Each number is 50 + 10 x the weight over the matrix's rms, rounded and kept within 0 to 99. Layers, rows and columns count from 0.

# down: layer 4 MLP down (transposed), 768x128, rms 0.0539, rows 653-665, columns 0-127
# up: layer 4 MLP up, 768x128, rms 0.0839, rows 654-665, columns 0-127
down653:51 47 63 49 53 54 66 61 62 34 49 50 54 44 43 31 55 46 52 43 33 64 39 46 53 60 47 38 66 41 55 37 67 38 65 55 57 56 61 61 57 34 49 40 47 55 58 38 49 43 46 61 49 46 68 55 59 43 49 61 53 38 39 56 51 58 50 56 59 51 31 58 42 44 34 48 37 54 47 52 51 53 70 53 50 62 43 48 49 43 53 64 63 41 50 50 59 64 39 39 60 42 47 48 42 48 51 40 38 38 49 53 43 61 43 53 35 46 58 44 61 51 43 44 50 61 53 59
up654:37 42 41 53 47 63 54 32 63 40 29 41 34 45 59 69 61 49 47 73 58 27 49 40 67 39 37 41 24 54 59 29 70 53 42 56 70 56 70 23 48 69 48 55 51 44 61 73 44 53 65 52 50 55 78 30 74 53 25 47 62 54 54 45 01 42 47 43 60 50 46 48 39 36 49 58 47 59 38 58 63 41 41 50 66 36 60 50 26 20 35 81 72 55 58 58 40 49 50 48 22 38 47 30 15 48 38 30 45 77 30 65 60 31 48 38 57 47 46 41 59 42 57 51 46 59 73 66
down654:62 48 76 60 39 64 45 46 48 43 40 61 62 39 66 73 45 55 44 52 68 52 54 37 50 59 41 64 51 51 72 40 50 44 25 51 46 56 57 43 52 63 38 17 46 45 40 48 57 37 30 69 01 59 46 51 73 70 43 49 62 31 52 59 31 54 45 60 48 30 40 50 30 61 33 43 62 50 46 67 44 28 44 60 49 41 72 51 66 37 40 53 50 62 30 56 80 34 21 54 62 45 62 54 33 62 60 51 57 84 37 39 58 37 43 69 43 49 48 54 49 41 44 56 56 69 40 64
up655:46 66 55 28 53 43 44 39 58 38 27 41 33 64 52 59 66 43 37 49 63 46 53 33 66 41 46 37 43 46 56 11 46 52 26 53 71 64 72 45 62 55 62 49 38 33 71 56 54 55 53 46 36 34 58 41 62 43 42 35 53 54 47 81 24 49 55 34 40 53 48 51 32 58 56 62 40 46 26 60 42 52 39 61 63 34 52 51 51 44 51 70 49 56 60 44 65 61 41 45 33 58 44 59 31 52 37 33 31 61 35 75 63 55 60 56 57 46 35 65 46 63 53 57 39 61 64 41
down655:66 67 54 61 53 57 32 75 38 38 61 77 60 59 47 58 34 56 57 67 52 49 42 25 48 46 56 43 49 50 66 54 44 63 60 30 46 46 49 58 45 69 81 22 45 52 33 45 48 38 46 51 47 52 51 49 45 61 41 55 43 44 48 33 44 61 42 65 52 50 65 38 42 47 35 47 49 56 34 59 66 36 51 56 38 48 58 28 57 50 38 45 28 49 26 42 62 60 28 58 41 73 55 43 60 62 78 55 51 58 62 49 47 60 56 62 39 52 43 52 57 39 43 30 39 46 30 50
up656:44 41 42 61 66 66 63 43 58 51 44 52 36 43 42 53 43 43 48 59 53 58 56 49 45 43 58 47 43 54 44 40 43 53 56 45 59 38 65 54 39 55 52 62 35 56 39 56 55 55 45 53 35 58 46 49 49 47 45 41 55 53 40 51 37 57 50 36 56 49 54 53 47 56 65 61 75 47 58 44 34 56 52 62 34 73 57 44 46 37 54 53 47 43 77 29 44 49 44 53 41 37 42 47 51 45 39 40 32 50 34 50 71 54 58 43 42 44 52 47 49 35 50 45 48 70 51 43
down656:57 34 49 41 50 57 52 55 54 55 37 67 51 45 56 50 54 45 49 49 53 49 57 55 46 49 50 49 58 37 49 53 52 47 56 54 30 58 43 48 50 29 44 61 44 56 33 57 45 62 42 59 46 43 50 68 52 60 49 55 48 45 51 58 44 75 38 53 52 61 49 38 59 40 49 47 43 52 45 55 39 47 54 44 49 48 42 52 54 51 45 55 47 52 48 55 53 57 54 44 55 37 48 49 52 45 73 54 36 46 30 46 41 44 62 54 52 64 54 29 43 55 51 43 51 52 51 58
up657:52 35 60 67 41 52 60 60 49 65 44 46 54 28 49 61 58 62 53 52 53 92 51 34 46 59 39 42 50 70 28 60 74 49 54 21 55 40 49 49 46 65 70 50 34 31 48 59 55 46 48 41 44 28 56 50 51 46 57 35 51 55 52 75 59 35 45 28 45 63 64 40 11 43 48 47 46 55 67 36 36 53 55 57 64 63 49 40 57 54 27 40 43 58 54 44 45 43 63 39 62 42 62 51 41 26 67 57 48 67 47 43 51 53 59 16 47 52 74 58 50 71 65 67 97 35 48 45
down657:54 67 48 58 70 36 28 27 27 50 53 32 36 38 56 61 41 54 60 42 43 67 54 42 51 28 34 49 29 50 67 61 37 44 48 53 45 53 64 50 45 79 65 17 49 57 40 39 62 48 49 62 64 70 50 43 35 52 55 25 71 59 12 49 65 46 53 57 37 48 50 67 36 55 46 61 36 37 60 46 51 40 36 54 34 49 79 53 47 31 65 71 39 56 49 35 42 56 49 79 54 78 37 38 56 35 45 47 60 66 59 35 47 66 40 60 42 46 60 50 72 45 52 74 47 93 39 67
up658:47 69 41 33 40 24 48 41 57 44 46 31 31 45 60 55 49 54 52 49 57 41 62 59 49 52 52 46 43 52 56 51 58 54 41 51 51 54 60 28 56 72 63 60 39 63 45 52 50 53 59 46 48 51 49 45 54 45 53 52 51 71 50 45 65 35 55 54 47 54 32 29 46 21 49 56 45 61 41 60 55 40 56 42 65 43 66 45 48 45 30 43 70 51 60 29 53 48 72 36 42 54 59 44 30 33 38 48 66 66 61 65 53 23 46 47 48 58 53 35 45 43 40 52 62 48 34 44
down658:66 49 49 60 54 63 43 36 48 48 67 34 53 44 63 65 44 56 58 61 60 49 43 54 52 44 46 62 46 41 47 60 55 54 48 48 61 55 56 46 42 53 49 52 45 46 43 42 54 50 45 60 49 54 48 43 52 42 55 58 27 32 32 52 61 41 45 49 53 53 39 78 64 44 50 50 48 47 44 66 60 53 53 32 51 52 48 56 53 56 55 34 56 63 34 50 62 58 37 60 48 59 56 26 61 53 51 45 47 66 48 48 44 51 44 50 36 41 46 43 45 35 36 53 36 51 53 43
up659:38 51 65 38 62 45 98 56 43 46 55 38 43 54 44 44 51 50 57 28 69 38 47 55 93 68 35 46 35 40 62 34 65 41 40 52 45 34 63 55 58 50 30 31 53 64 49 60 54 43 81 42 52 45 56 53 35 66 63 32 49 56 48 51 43 42 58 61 42 67 69 44 60 59 40 49 40 48 59 50 44 30 51 60 46 39 64 50 59 29 44 56 74 62 57 34 61 81 58 18 45 49 37 56 21 42 28 49 57 44 93 40 57 55 36 27 69 50 56 62 57 27 27 60 37 47 43 53
down659:63 34 44 62 72 49 33 58 43 50 36 59 19 41 52 50 43 43 53 35 47 81 50 54 31 61 67 51 68 64 46 53 45 42 63 51 68 35 37 44 68 47 51 31 35 45 48 17 66 67 66 47 40 52 43 58 47 49 41 57 75 41 52 45 50 52 42 49 24 57 39 33 50 44 55 44 45 68 29 39 49 40 30 61 89 68 50 28 40 57 61 49 47 44 35 61 70 45 71 72 60 71 47 45 34 66 82 47 75 42 31 29 45 47 36 47 49 24 65 52 48 56 54 45 66 32 58 42
up660:63 59 49 50 38 56 39 59 18 54 62 16 36 41 48 65 55 42 32 38 82 42 43 71 52 53 21 41 83 50 57 47 53 55 26 58 60 29 68 44 54 56 47 77 57 64 46 65 60 65 47 39 55 43 33 43 56 27 58 43 28 61 34 54 39 49 89 46 68 65 40 46 67 53 50 31 58 57 82 67 63 46 56 60 40 39 43 15 49 50 56 61 60 63 56 32 38 58 51 74 72 26 36 38 46 52 55 45 45 52 41 58 62 65 24 26 55 67 69 54 40 35 55 44 41 37 54 35
down660:36 45 59 48 38 51 42 65 59 62 61 45 53 35 35 53 35 66 68 33 26 47 48 51 44 32 60 59 49 23 42 59 47 53 45 44 45 65 51 59 57 59 71 40 53 50 49 45 53 33 60 40 38 41 48 68 40 49 76 55 70 47 65 50 57 41 53 41 64 76 44 72 23 65 44 42 51 47 43 21 45 57 53 61 59 52 41 82 48 50 52 43 33 46 34 43 46 45 50 23 49 18 47 47 50 43 61 53 45 52 59 36 41 74 35 42 70 50 76 33 62 59 61 50 67 80 53 49
up661:37 54 43 34 53 56 72 35 44 42 50 59 56 50 49 58 68 60 65 30 50 52 41 35 49 26 49 59 55 50 42 35 53 55 22 45 72 46 49 36 61 57 55 54 41 44 45 43 37 48 38 50 44 54 64 53 39 58 59 34 51 43 42 47 36 53 60 44 56 55 74 50 40 68 54 59 54 51 56 64 54 49 30 46 55 58 45 36 27 32 64 49 47 28 70 47 31 45 77 69 25 46 51 60 45 67 69 58 69 59 62 40 60 36 48 56 39 58 24 49 62 72 64 61 58 57 48 39
down661:52 70 52 49 38 48 43 68 53 49 56 64 52 58 52 56 74 37 49 47 59 34 43 29 57 46 38 48 37 49 69 43 72 41 37 64 48 27 47 37 60 47 46 42 46 45 65 55 43 63 29 46 46 54 37 68 64 68 35 49 42 49 63 44 45 49 56 63 49 55 41 43 49 60 57 51 57 55 41 45 41 70 47 39 29 45 53 56 57 54 60 40 46 40 54 58 62 63 56 38 53 45 42 32 40 48 50 57 40 45 34 71 45 69 50 40 65 50 41 57 50 69 45 37 19 51 68 54
up662:50 49 50 51 49 50 49 50 50 51 50 50 50 50 50 52 51 50 51 51 50 52 50 50 49 51 51 49 50 50 50 50 49 50 50 50 50 51 50 50 51 48 49 50 50 50 50 50 50 49 51 49 50 51 51 51 50 50 51 51 50 52 52 50 50 51 50 51 50 50 51 50 51 51 49 49 50 48 50 50 51 50 49 50 51 51 51 50 48 51 50 49 50 51 51 51 50 51 52 50 50 49 50 50 51 49 50 51 50 50 50 51 51 51 50 49 51 50 50 50 50 51 50 49 50 49 48 50
down662:50 50 50 50 51 51 50 50 50 50 50 50 51 50 49 50 50 51 50 49 50 50 50 49 51 50 50 51 50 49 49 50 50 50 50 50 50 49 51 50 49 50 50 51 50 50 51 50 50 50 50 50 50 50 50 50 50 50 50 51 49 50 51 50 50 50 50 51 50 51 50 51 50 50 51 50 50 49 50 50 50 50 50 50 50 50 50 49 50 51 50 50 50 50 50 50 49 50 50 50 49 51 49 51 50 51 50 50 50 51 50 50 49 50 51 51 50 50 51 50 50 51 50 49 49 49 50 51
up663:50 49 51 50 49 49 51 50 49 51 49 50 49 50 50 49 50 50 49 51 51 51 52 51 50 51 51 49 49 50 50 49 49 48 50 50 50 50 49 49 50 50 48 50 50 50 51 50 51 50 50 52 50 50 51 49 50 50 50 50 51 52 51 50 50 51 49 50 50 49 51 51 51 50 49 49 50 48 50 51 50 51 50 50 51 51 44 50 49 49 50 49 50 50 51 50 51 49 51 51 50 50 49 49 50 49 49 51 52 50 51 49 50 51 49 48 48 49 49 49 49 51 50 50 50 49 48 49
down663:49 51 50 50 50 51 50 50 50 50 50 51 50 50 49 50 50 50 49 50 50 50 50 50 50 49 50 50 50 50 50 51 51 50 49 49 49 49 50 50 50 51 51 51 50 50 51 50 51 50 50 50 50 49 49 49 50 50 51 50 50 50 51 51 51 50 50 50 49 50 50 51 50 50 51 49 51 50 50 51 51 50 50 50 50 50 49 49 50 51 50 50 50 50 49 51 50 50 50 50 50 50 49 51 50 51 50 49 50 50 50 50 50 51 50 50 50 50 51 50 51 50 51 50 49 50 50 50
up664:46 48 53 61 46 50 50 54 52 51 52 49 47 51 44 51 52 53 47 48 46 50 53 50 54 56 55 50 43 54 45 58 50 50 45 53 52 41 51 43 47 48 39 54 48 47 49 43 52 48 46 45 47 53 48 52 47 49 57 46 44 48 58 42 56 55 52 49 51 48 56 52 62 32 40 42 44 54 44 53 48 52 51 52 54 45 50 48 50 48 50 56 49 52 55 56 44 45 50 42 53 55 52 44 54 41 48 48 44 58 38 48 50 55 52 40 57 46 51 54 47 56 55 55 56 50 52 48
down664:59 52 47 55 44 45 54 53 53 48 53 46 52 47 49 46 44 38 46 50 50 61 47 45 51 59 43 47 49 52 50 54 50 50 45 52 53 49 41 50 57 45 52 39 43 52 49 46 54 53 49 50 59 49 51 53 45 54 50 44 52 55 48 50 51 43 48 53 45 47 48 45 49 59 56 58 55 52 47 52 49 51 54 52 45 49 52 57 47 56 44 43 47 55 54 54 54 48 50 46 40 40 48 49 45 53 49 45 52 51 59 55 60 47 46 52 49 51 59 51 49 47 48 37 48 53 46 61
up665:36 28 57 40 74 49 62 46 67 40 35 62 57 32 45 44 53 60 66 51 56 52 45 59 34 35 41 60 51 42 54 62 61 46 55 23 47 61 61 40 59 73 63 45 62 46 40 68 29 38 36 38 46 38 67 39 62 56 58 52 54 46 63 71 32 39 46 53 53 75 55 59 25 52 40 56 48 59 45 39 48 58 58 52 77 29 49 51 60 48 47 50 59 42 39 42 34 66 40 45 74 38 56 43 47 39 69 62 34 62 59 46 42 69 61 52 53 49 67 27 36 46 49 49 55 32 48 60
down665:77 42 43 41 32 68 55 64 31 41 53 56 37 61 08 57 69 38 56 36 57 51 50 49 45 63 44 49 53 60 49 34 80 47 32 53 67 28 53 67 53 45 43 53 56 61 32 21 51 50 40 52 64 77 56 64 31 50 38 43 61 50 25 56 62 67 45 60 47 42 34 22 82 51 49 45 42 18 55 75 44 38 48 39 45 57 59 30 58 37 44 74 50 49 44 61 67 65 76 66 52 64 37 64 45 42 47 63 50 64 47 47 62 27 56 46 42 48 37 46 62 39 68 51 54 41 54 49